python train.py --n_layer=14 --positions="rope" --qk_norm=false --bias="all" --init_std_o=0.0 --init_std_up=0.0268 --warmup_steps=200 --train_tokens=829600000
Each number is 50 + 10 x the weight over its row's rms, rounded and kept within 0 to 99. Layers, rows and columns count from 0. The size before them is the row's rms in percent of the matrix's.

# layer 8 MLP up, 2048x512, rms 0.097, rows 1794-1819, columns 384-447
100:48 50 44 37 36 40 42 39 43 50 49 41 31 40 53 42 35 51 46 50 48 51 57 51 52 65 59 54 49 48 61 45 58 54 53 37 54 42 54 37 58 57 49 45 62 51 60 62 73 61 44 53 58 38 54 42 61 51 57 40 37 13 60 53
106:51 50 45 45 59 48 46 49 29 44 49 58 43 45 47 48 39 39 60 45 23 56 72 63 49 51 38 50 60 46 37 51 59 51 52 62 42 66 49 52 63 73 48 50 53 45 55 52 62 35 51 51 39 52 56 50 60 36 47 58 25 57 51 52
106:55 50 40 52 45 60 58 38 36 52 44 47 62 58 64 52 64 54 59 40 37 38 55 63 61 64 44 46 51 59 74 45 56 48 45 55 41 49 52 39 69 65 50 56 60 76 62 58 56 46 54 58 42 15 58 56 60 51 48 44 56 41 60 38
104:57 36 43 53 38 56 45 65 49 52 48 31 48 42 26 47 47 45 57 32 47 54 49 64 56 44 57 55 49 35 38 41 30 56 55 48 42 45 55 41 57 58 26 46 64 51 61 59 44 57 32 63 48 45 44 43 44 75 60 38 55 41 37 44
096:52 52 36 42 50 73 64 71 52 34 45 68 59 50 53 39 52 54 35 59 55 51 56 43 45 45 42 62 43 47 71 49 50 25 27 57 48 36 53 60 30 49 44 44 42 49 58 45 54 63 48 33 57 61 33 39 58 28 47 49 40 49 48 50
101:44 61 48 63 37 54 42 44 68 64 57 57 38 45 50 53 57 41 50 42 65 39 38 69 44 60 37 53 48 51 62 40 45 46 52 45 47 75 59 53 54 54 44 59 42 49 52 46 61 60 48 75 64 55 52 41 46 53 55 37 43 62 75 36
102:55 66 37 62 43 21 56 59 49 65 56 47 47 54 47 35 43 53 54 56 43 47 52 56 52 53 44 52 72 51 44 49 56 34 64 56 67 51 39 49 55 52 51 30 37 44 47 45 39 40 43 58 37 52 40 40 65 52 50 56 37 47 49 53
097:46 59 50 69 63 35 50 50 53 60 62 36 64 59 58 46 25 44 51 50 58 55 36 39 51 60 52 43 32 49 29 54 37 52 37 53 52 45 56 37 53 58 59 52 36 39 29 39 45 63 48 33 52 64 59 50 39 51 60 41 50 52 62 44
102:28 46 48 45 37 50 40 57 50 65 44 39 42 31 66 44 32 62 66 65 43 47 40 42 50 35 33 51 43 66 43 42 57 49 61 56 68 59 55 63 53 59 42 60 36 54 52 39 60 42 45 64 66 39 48 18 49 29 62 53 59 53 50 38
099:51 32 63 61 44 44 51 51 42 54 63 34 65 36 39 35 48 60 33 62 51 38 57 39 40 48 46 72 46 45 54 49 45 56 46 58 34 45 48 46 47 57 72 51 55 54 38 58 48 47 62 64 52 57 67 37 72 64 54 47 53 74 39 33
097:42 34 57 65 47 43 42 46 61 55 60 48 53 46 68 75 60 52 40 45 53 35 50 33 58 43 33 56 66 25 38 63 47 46 62 64 49 60 33 56 55 62 37 40 47 50 65 43 53 51 50 41 46 46 61 77 45 57 50 36 53 34 44 46
103:51 44 55 56 44 47 37 63 55 79 43 48 41 33 46 40 52 47 60 52 61 48 37 51 54 69 36 42 48 60 43 18 48 35 46 40 43 39 61 61 57 39 45 50 44 56 59 48 39 61 54 46 62 68 37 58 59 47 35 32 42 40 54 45
095:47 51 60 53 39 70 49 38 62 45 47 29 72 52 46 44 56 52 51 58 47 39 59 49 57 45 54 37 44 48 43 34 40 25 46 61 56 48 52 57 60 52 57 33 65 47 55 62 55 68 55 40 60 56 44 54 48 55 49 60 53 58 26 36
105:40 57 52 51 67 66 58 58 55 52 54 60 60 29 50 36 45 69 49 55 19 45 59 54 38 62 25 45 57 51 54 48 54 46 71 52 47 50 56 65 32 42 58 54 43 50 44 56 42 49 51 57 47 59 58 61 53 69 46 45 51 44 54 64
101:56 53 42 28 51 51 50 44 59 57 62 60 54 43 49 49 53 34 32 60 41 65 46 55 41 49 46 49 64 51 39 32 39 32 40 38 39 34 51 52 39 63 58 47 42 66 46 47 48 72 46 57 51 61 57 34 57 55 26 56 54 31 55 40
097:49 59 52 53 49 52 35 57 53 60 50 55 45 35 56 53 80 59 51 58 34 44 35 56 34 49 44 59 44 42 64 60 49 45 55 42 71 67 47 37 51 60 54 43 43 63 63 37 26 63 66 44 53 60 65 46 53 46 51 51 40 60 60 55
102:49 42 64 52 66 53 38 41 42 50 39 57 26 44 34 74 55 62 36 51 37 53 43 55 56 56 49 44 48 43 52 64 48 55 45 59 53 52 34 55 62 57 50 34 55 44 61 44 41 32 67 62 65 66 55 48 37 46 61 55 52 58 51 51
097:38 58 53 43 53 37 35 37 60 55 34 46 72 58 48 71 27 64 51 52 60 53 47 38 60 61 55 55 59 55 47 59 42 42 54 47 35 18 50 54 52 53 52 66 42 30 48 55 55 45 56 37 48 63 59 46 39 50 41 50 44 56 46 44
098:48 43 38 50 69 42 50 53 59 39 39 43 60 40 64 37 45 52 39 42 72 47 40 52 45 46 56 46 40 71 55 37 52 47 50 40 59 38 54 45 50 52 57 69 65 57 50 43 47 46 41 52 53 56 46 56 33 49 64 55 67 51 46 37
099:47 52 58 56 37 60 51 43 37 59 60 53 40 42 47 59 54 51 55 45 44 52 65 46 53 51 42 60 48 48 69 51 70 47 48 51 46 57 63 50 39 42 56 54 75 51 45 65 59 34 53 51 54 47 55 40 50 48 43 64 50 53 64 28
106:54 49 45 57 53 70 48 54 59 54 76 38 40 45 35 48 46 56 58 45 42 37 50 56 41 35 45 44 43 48 49 75 38 50 49 42 58 60 59 40 46 54 58 38 57 50 54 47 47 50 50 50 70 47 31 48 35 48 45 44 40 42 41 52
104:52 53 61 47 48 56 37 49 60 34 58 36 70 59 43 50 36 44 32 54 65 54 47 65 63 37 67 52 44 54 49 54 52 32 51 56 48 45 63 39 50 55 59 52 52 45 43 41 64 46 47 63 54 38 48 47 49 37 47 50 36 46 48 40
101:61 33 45 40 69 38 34 35 53 57 50 44 53 66 54 45 40 61 68 51 50 49 59 50 49 45 51 65 49 42 45 56 39 59 43 68 61 63 50 63 42 37 44 55 66 41 50 53 43 48 50 51 48 41 41 48 47 44 46 39 43 31 47 50
103:49 35 40 63 59 30 47 42 65 55 43 26 44 45 46 41 52 53 54 46 60 36 39 58 48 65 52 48 43 40 56 52 50 57 48 71 40 65 48 49 60 50 45 36 39 50 57 44 72 53 58 51 51 39 54 26 47 66 58 70 57 56 60 46
096:37 57 56 57 49 58 58 47 43 43 57 44 52 57 50 64 52 52 58 38 46 52 45 54 56 47 63 52 42 53 40 38 59 61 48 51 43 60 72 47 58 58 40 45 39 41 53 52 81 54 37 89 52 59 58 49 44 53 48 52 63 40 49 54
096:66 53 46 66 63 58 45 48 49 37 62 33 53 46 59 42 67 51 41 42 49 54 61 50 44 40 70 66 35 36 49 55 70 44 57 52 53 30 40 39 38 44 48 57 35 46 59 58 51 32 44 62 51 24 70 64 42 48 66 49 46 60 41 46
# layer 8 MLP down (transposed), 2048x512, rms 0.0497, rows 1794-1818, columns 384-447
096:57 24 59 58 52 51 50 62 45 30 40 70 49 51 48 51 59 59 53 40 56 48 47 55 41 50 59 53 61 53 43 49 54 40 56 52 29 50 46 57 64 54 54 70 48 60 66 42 54 43 43 57 40 45 44 64 52 44 52 57 56 34 42 30
102:57 47 53 54 50 35 48 63 52 65 45 31 53 50 59 75 51 53 30 55 34 39 53 56 47 44 37 48 65 53 50 55 56 42 61 46 64 55 63 51 43 44 40 68 36 57 30 51 72 71 51 44 54 63 44 31 39 40 48 49 53 49 55 44
104:41 57 74 46 54 47 38 58 39 46 57 43 70 51 57 43 39 40 49 72 43 46 52 63 52 53 64 50 60 57 49 45 50 62 47 34 33 60 36 43 59 47 47 33 60 55 56 45 44 50 53 49 44 37 58 42 51 59 42 52 53 41 46 35
087:39 31 54 60 41 36 37 38 53 35 54 61 53 68 38 69 37 26 61 57 52 46 49 41 43 40 64 32 41 53 54 48 45 50 67 51 48 60 72 55 62 49 54 61 63 42 45 59 64 46 63 48 47 46 53 47 52 57 55 29 43 37 55 70
094:57 37 61 48 45 31 45 42 36 55 61 57 50 45 67 72 41 23 59 39 37 46 44 47 61 59 55 40 69 15 68 51 55 55 52 49 56 48 36 52 43 58 48 37 66 47 57 22 47 49 52 66 52 75 57 50 43 64 43 38 57 48 59 43
094:65 47 41 48 50 67 63 37 60 57 52 42 54 40 43 54 57 55 35 52 53 48 49 52 64 55 49 54 49 49 73 53 59 43 52 50 58 42 45 37 48 52 52 57 54 38 48 62 59 46 66 38 17 54 62 38 56 63 46 38 38 66 48 52
102:45 48 45 60 44 58 48 53 53 39 48 56 49 55 56 50 54 61 53 55 45 46 48 61 60 59 62 55 47 38 56 39 55 80 38 42 40 59 34 49 57 53 44 51 41 49 61 43 43 40 44 51 57 46 61 42 64 59 51 44 50 63 35 67
099:33 41 40 46 50 49 50 45 43 30 48 53 36 33 60 59 44 50 35 58 42 49 55 59 31 53 54 35 61 53 28 51 53 53 41 63 35 61 44 31 63 34 28 61 45 50 56 49 50 50 51 47 60 60 68 59 52 51 53 65 39 42 42 57
095:32 48 49 55 38 54 54 46 48 39 43 47 53 54 40 44 47 47 66 39 45 54 38 31 30 51 61 56 35 42 54 59 57 64 44 42 45 56 35 34 54 46 37 67 35 38 64 42 51 55 52 48 52 55 45 61 45 51 47 45 60 54 50 63
094:56 34 44 51 63 35 43 42 39 30 46 57 46 36 35 58 54 74 66 47 51 50 48 63 61 45 57 59 67 51 59 42 37 55 29 52 72 46 41 60 54 54 51 53 53 63 46 59 43 45 55 56 56 43 68 40 43 47 43 31 47 60 61 42
099:40 48 59 43 38 42 39 45 46 65 38 55 55 24 33 59 36 48 54 47 67 46 64 61 59 44 40 57 43 66 46 45 64 47 50 43 51 45 35 55 44 38 57 44 45 61 53 50 46 50 60 51 52 44 54 52 62 58 52 63 64 58 61 31
100:58 35 41 55 61 52 68 48 50 35 59 78 38 35 53 56 32 52 48 57 63 47 51 57 62 52 49 63 41 44 56 45 48 46 40 55 49 47 28 58 44 58 61 50 51 48 50 30 45 59 54 33 41 52 39 67 63 57 49 41 56 76 55 53
100:60 62 49 39 54 62 61 62 44 64 50 57 45 45 50 54 50 58 77 73 56 38 36 76 35 53 45 34 33 40 35 46 47 56 57 50 41 38 45 44 57 51 50 50 48 58 45 35 44 60 35 40 47 27 42 66 52 40 48 43 56 39 41 33
097:55 51 49 39 58 54 44 44 47 57 46 51 47 52 42 57 42 47 51 55 45 60 37 47 63 51 43 45 55 67 52 34 66 52 35 38 31 65 58 52 52 61 47 46 53 53 52 47 33 49 58 56 48 36 61 50 36 48 48 74 54 71 35 52
104:77 46 60 50 46 56 52 55 52 53 32 49 59 58 62 58 39 54 58 43 45 59 31 38 52 55 73 51 61 46 55 51 47 63 41 48 55 37 27 46 71 63 52 49 46 46 37 35 54 59 47 33 50 59 40 46 74 35 52 39 43 42 58 26
097:35 62 18 44 57 51 58 43 51 46 58 44 65 64 69 55 31 62 36 36 45 30 57 59 53 42 39 41 67 49 65 67 46 49 57 42 43 57 62 46 56 51 45 51 57 45 40 51 48 45 33 41 48 61 53 45 68 70 59 44 55 49 47 50
098:55 40 47 52 45 32 51 44 57 52 49 41 49 49 52 39 55 51 51 48 48 39 51 65 44 46 52 40 46 50 71 46 46 55 46 39 47 43 52 42 60 43 66 37 55 53 44 62 58 42 50 39 58 49 59 54 63 46 42 45 48 59 53 45
095:63 53 45 47 54 45 62 49 62 48 75 46 37 60 58 54 51 58 75 41 52 50 68 51 39 40 50 32 46 49 42 46 35 56 33 53 55 65 41 48 61 51 68 50 36 56 38 50 52 58 49 62 40 50 26 71 60 57 41 57 64 52 57 47
100:48 51 52 42 55 53 29 61 47 51 44 45 47 53 54 44 58 41 50 58 30 46 54 50 55 38 60 77 57 48 60 47 48 59 58 50 37 49 37 45 51 29 51 53 33 43 77 27 35 58 53 50 54 51 46 40 63 66 46 63 55 35 66 57
096:45 47 22 66 33 42 35 46 40 45 49 46 57 51 52 46 46 39 47 61 48 45 63 48 60 42 54 43 52 49 40 55 47 41 32 53 56 69 36 41 55 50 49 49 63 61 52 54 44 58 56 47 36 57 38 67 59 48 51 50 57 39 58 54
102:55 60 46 65 62 56 62 43 63 42 50 40 60 51 44 49 45 34 52 55 45 41 57 45 40 51 46 49 59 51 42 52 57 57 52 34 54 56 29 48 48 53 55 69 47 57 47 51 45 50 50 62 50 66 44 50 46 39 47 49 48 48 43 60
092:42 34 46 62 41 37 62 48 51 66 50 36 38 56 53 53 72 56 49 52 48 42 53 50 36 60 55 39 60 71 46 39 43 34 50 59 50 68 61 49 60 41 36 42 51 37 51 34 42 64 49 48 49 54 34 38 38 42 50 57 58 46 62 51
097:46 52 40 54 51 45 41 33 40 56 43 50 54 57 34 43 70 44 54 51 64 62 45 46 49 42 41 36 49 42 44 43 44 67 31 49 52 38 38 34 50 59 69 66 70 40 60 62 47 47 52 59 64 49 36 46 46 70 64 52 36 27 43 57
100:33 57 52 38 35 45 48 70 57 58 54 53 48 54 38 38 50 48 40 55 44 48 43 59 39 57 55 65 62 35 63 44 38 53 59 63 32 34 63 54 34 41 50 38 62 52 47 72 63 62 57 49 40 55 53 62 58 58 73 56 54 57 51 61
102:49 47 43 51 50 49 55 57 44 59 39 46 48 53 39 46 51 48 64 56 53 56 47 70 60 47 51 61 41 51 36 49 53 37 59 45 54 50 50 49 27 43 35 51 55 77 46 64 54 30 48 49 45 55 48 61 54 47 58 44 46 56 58 45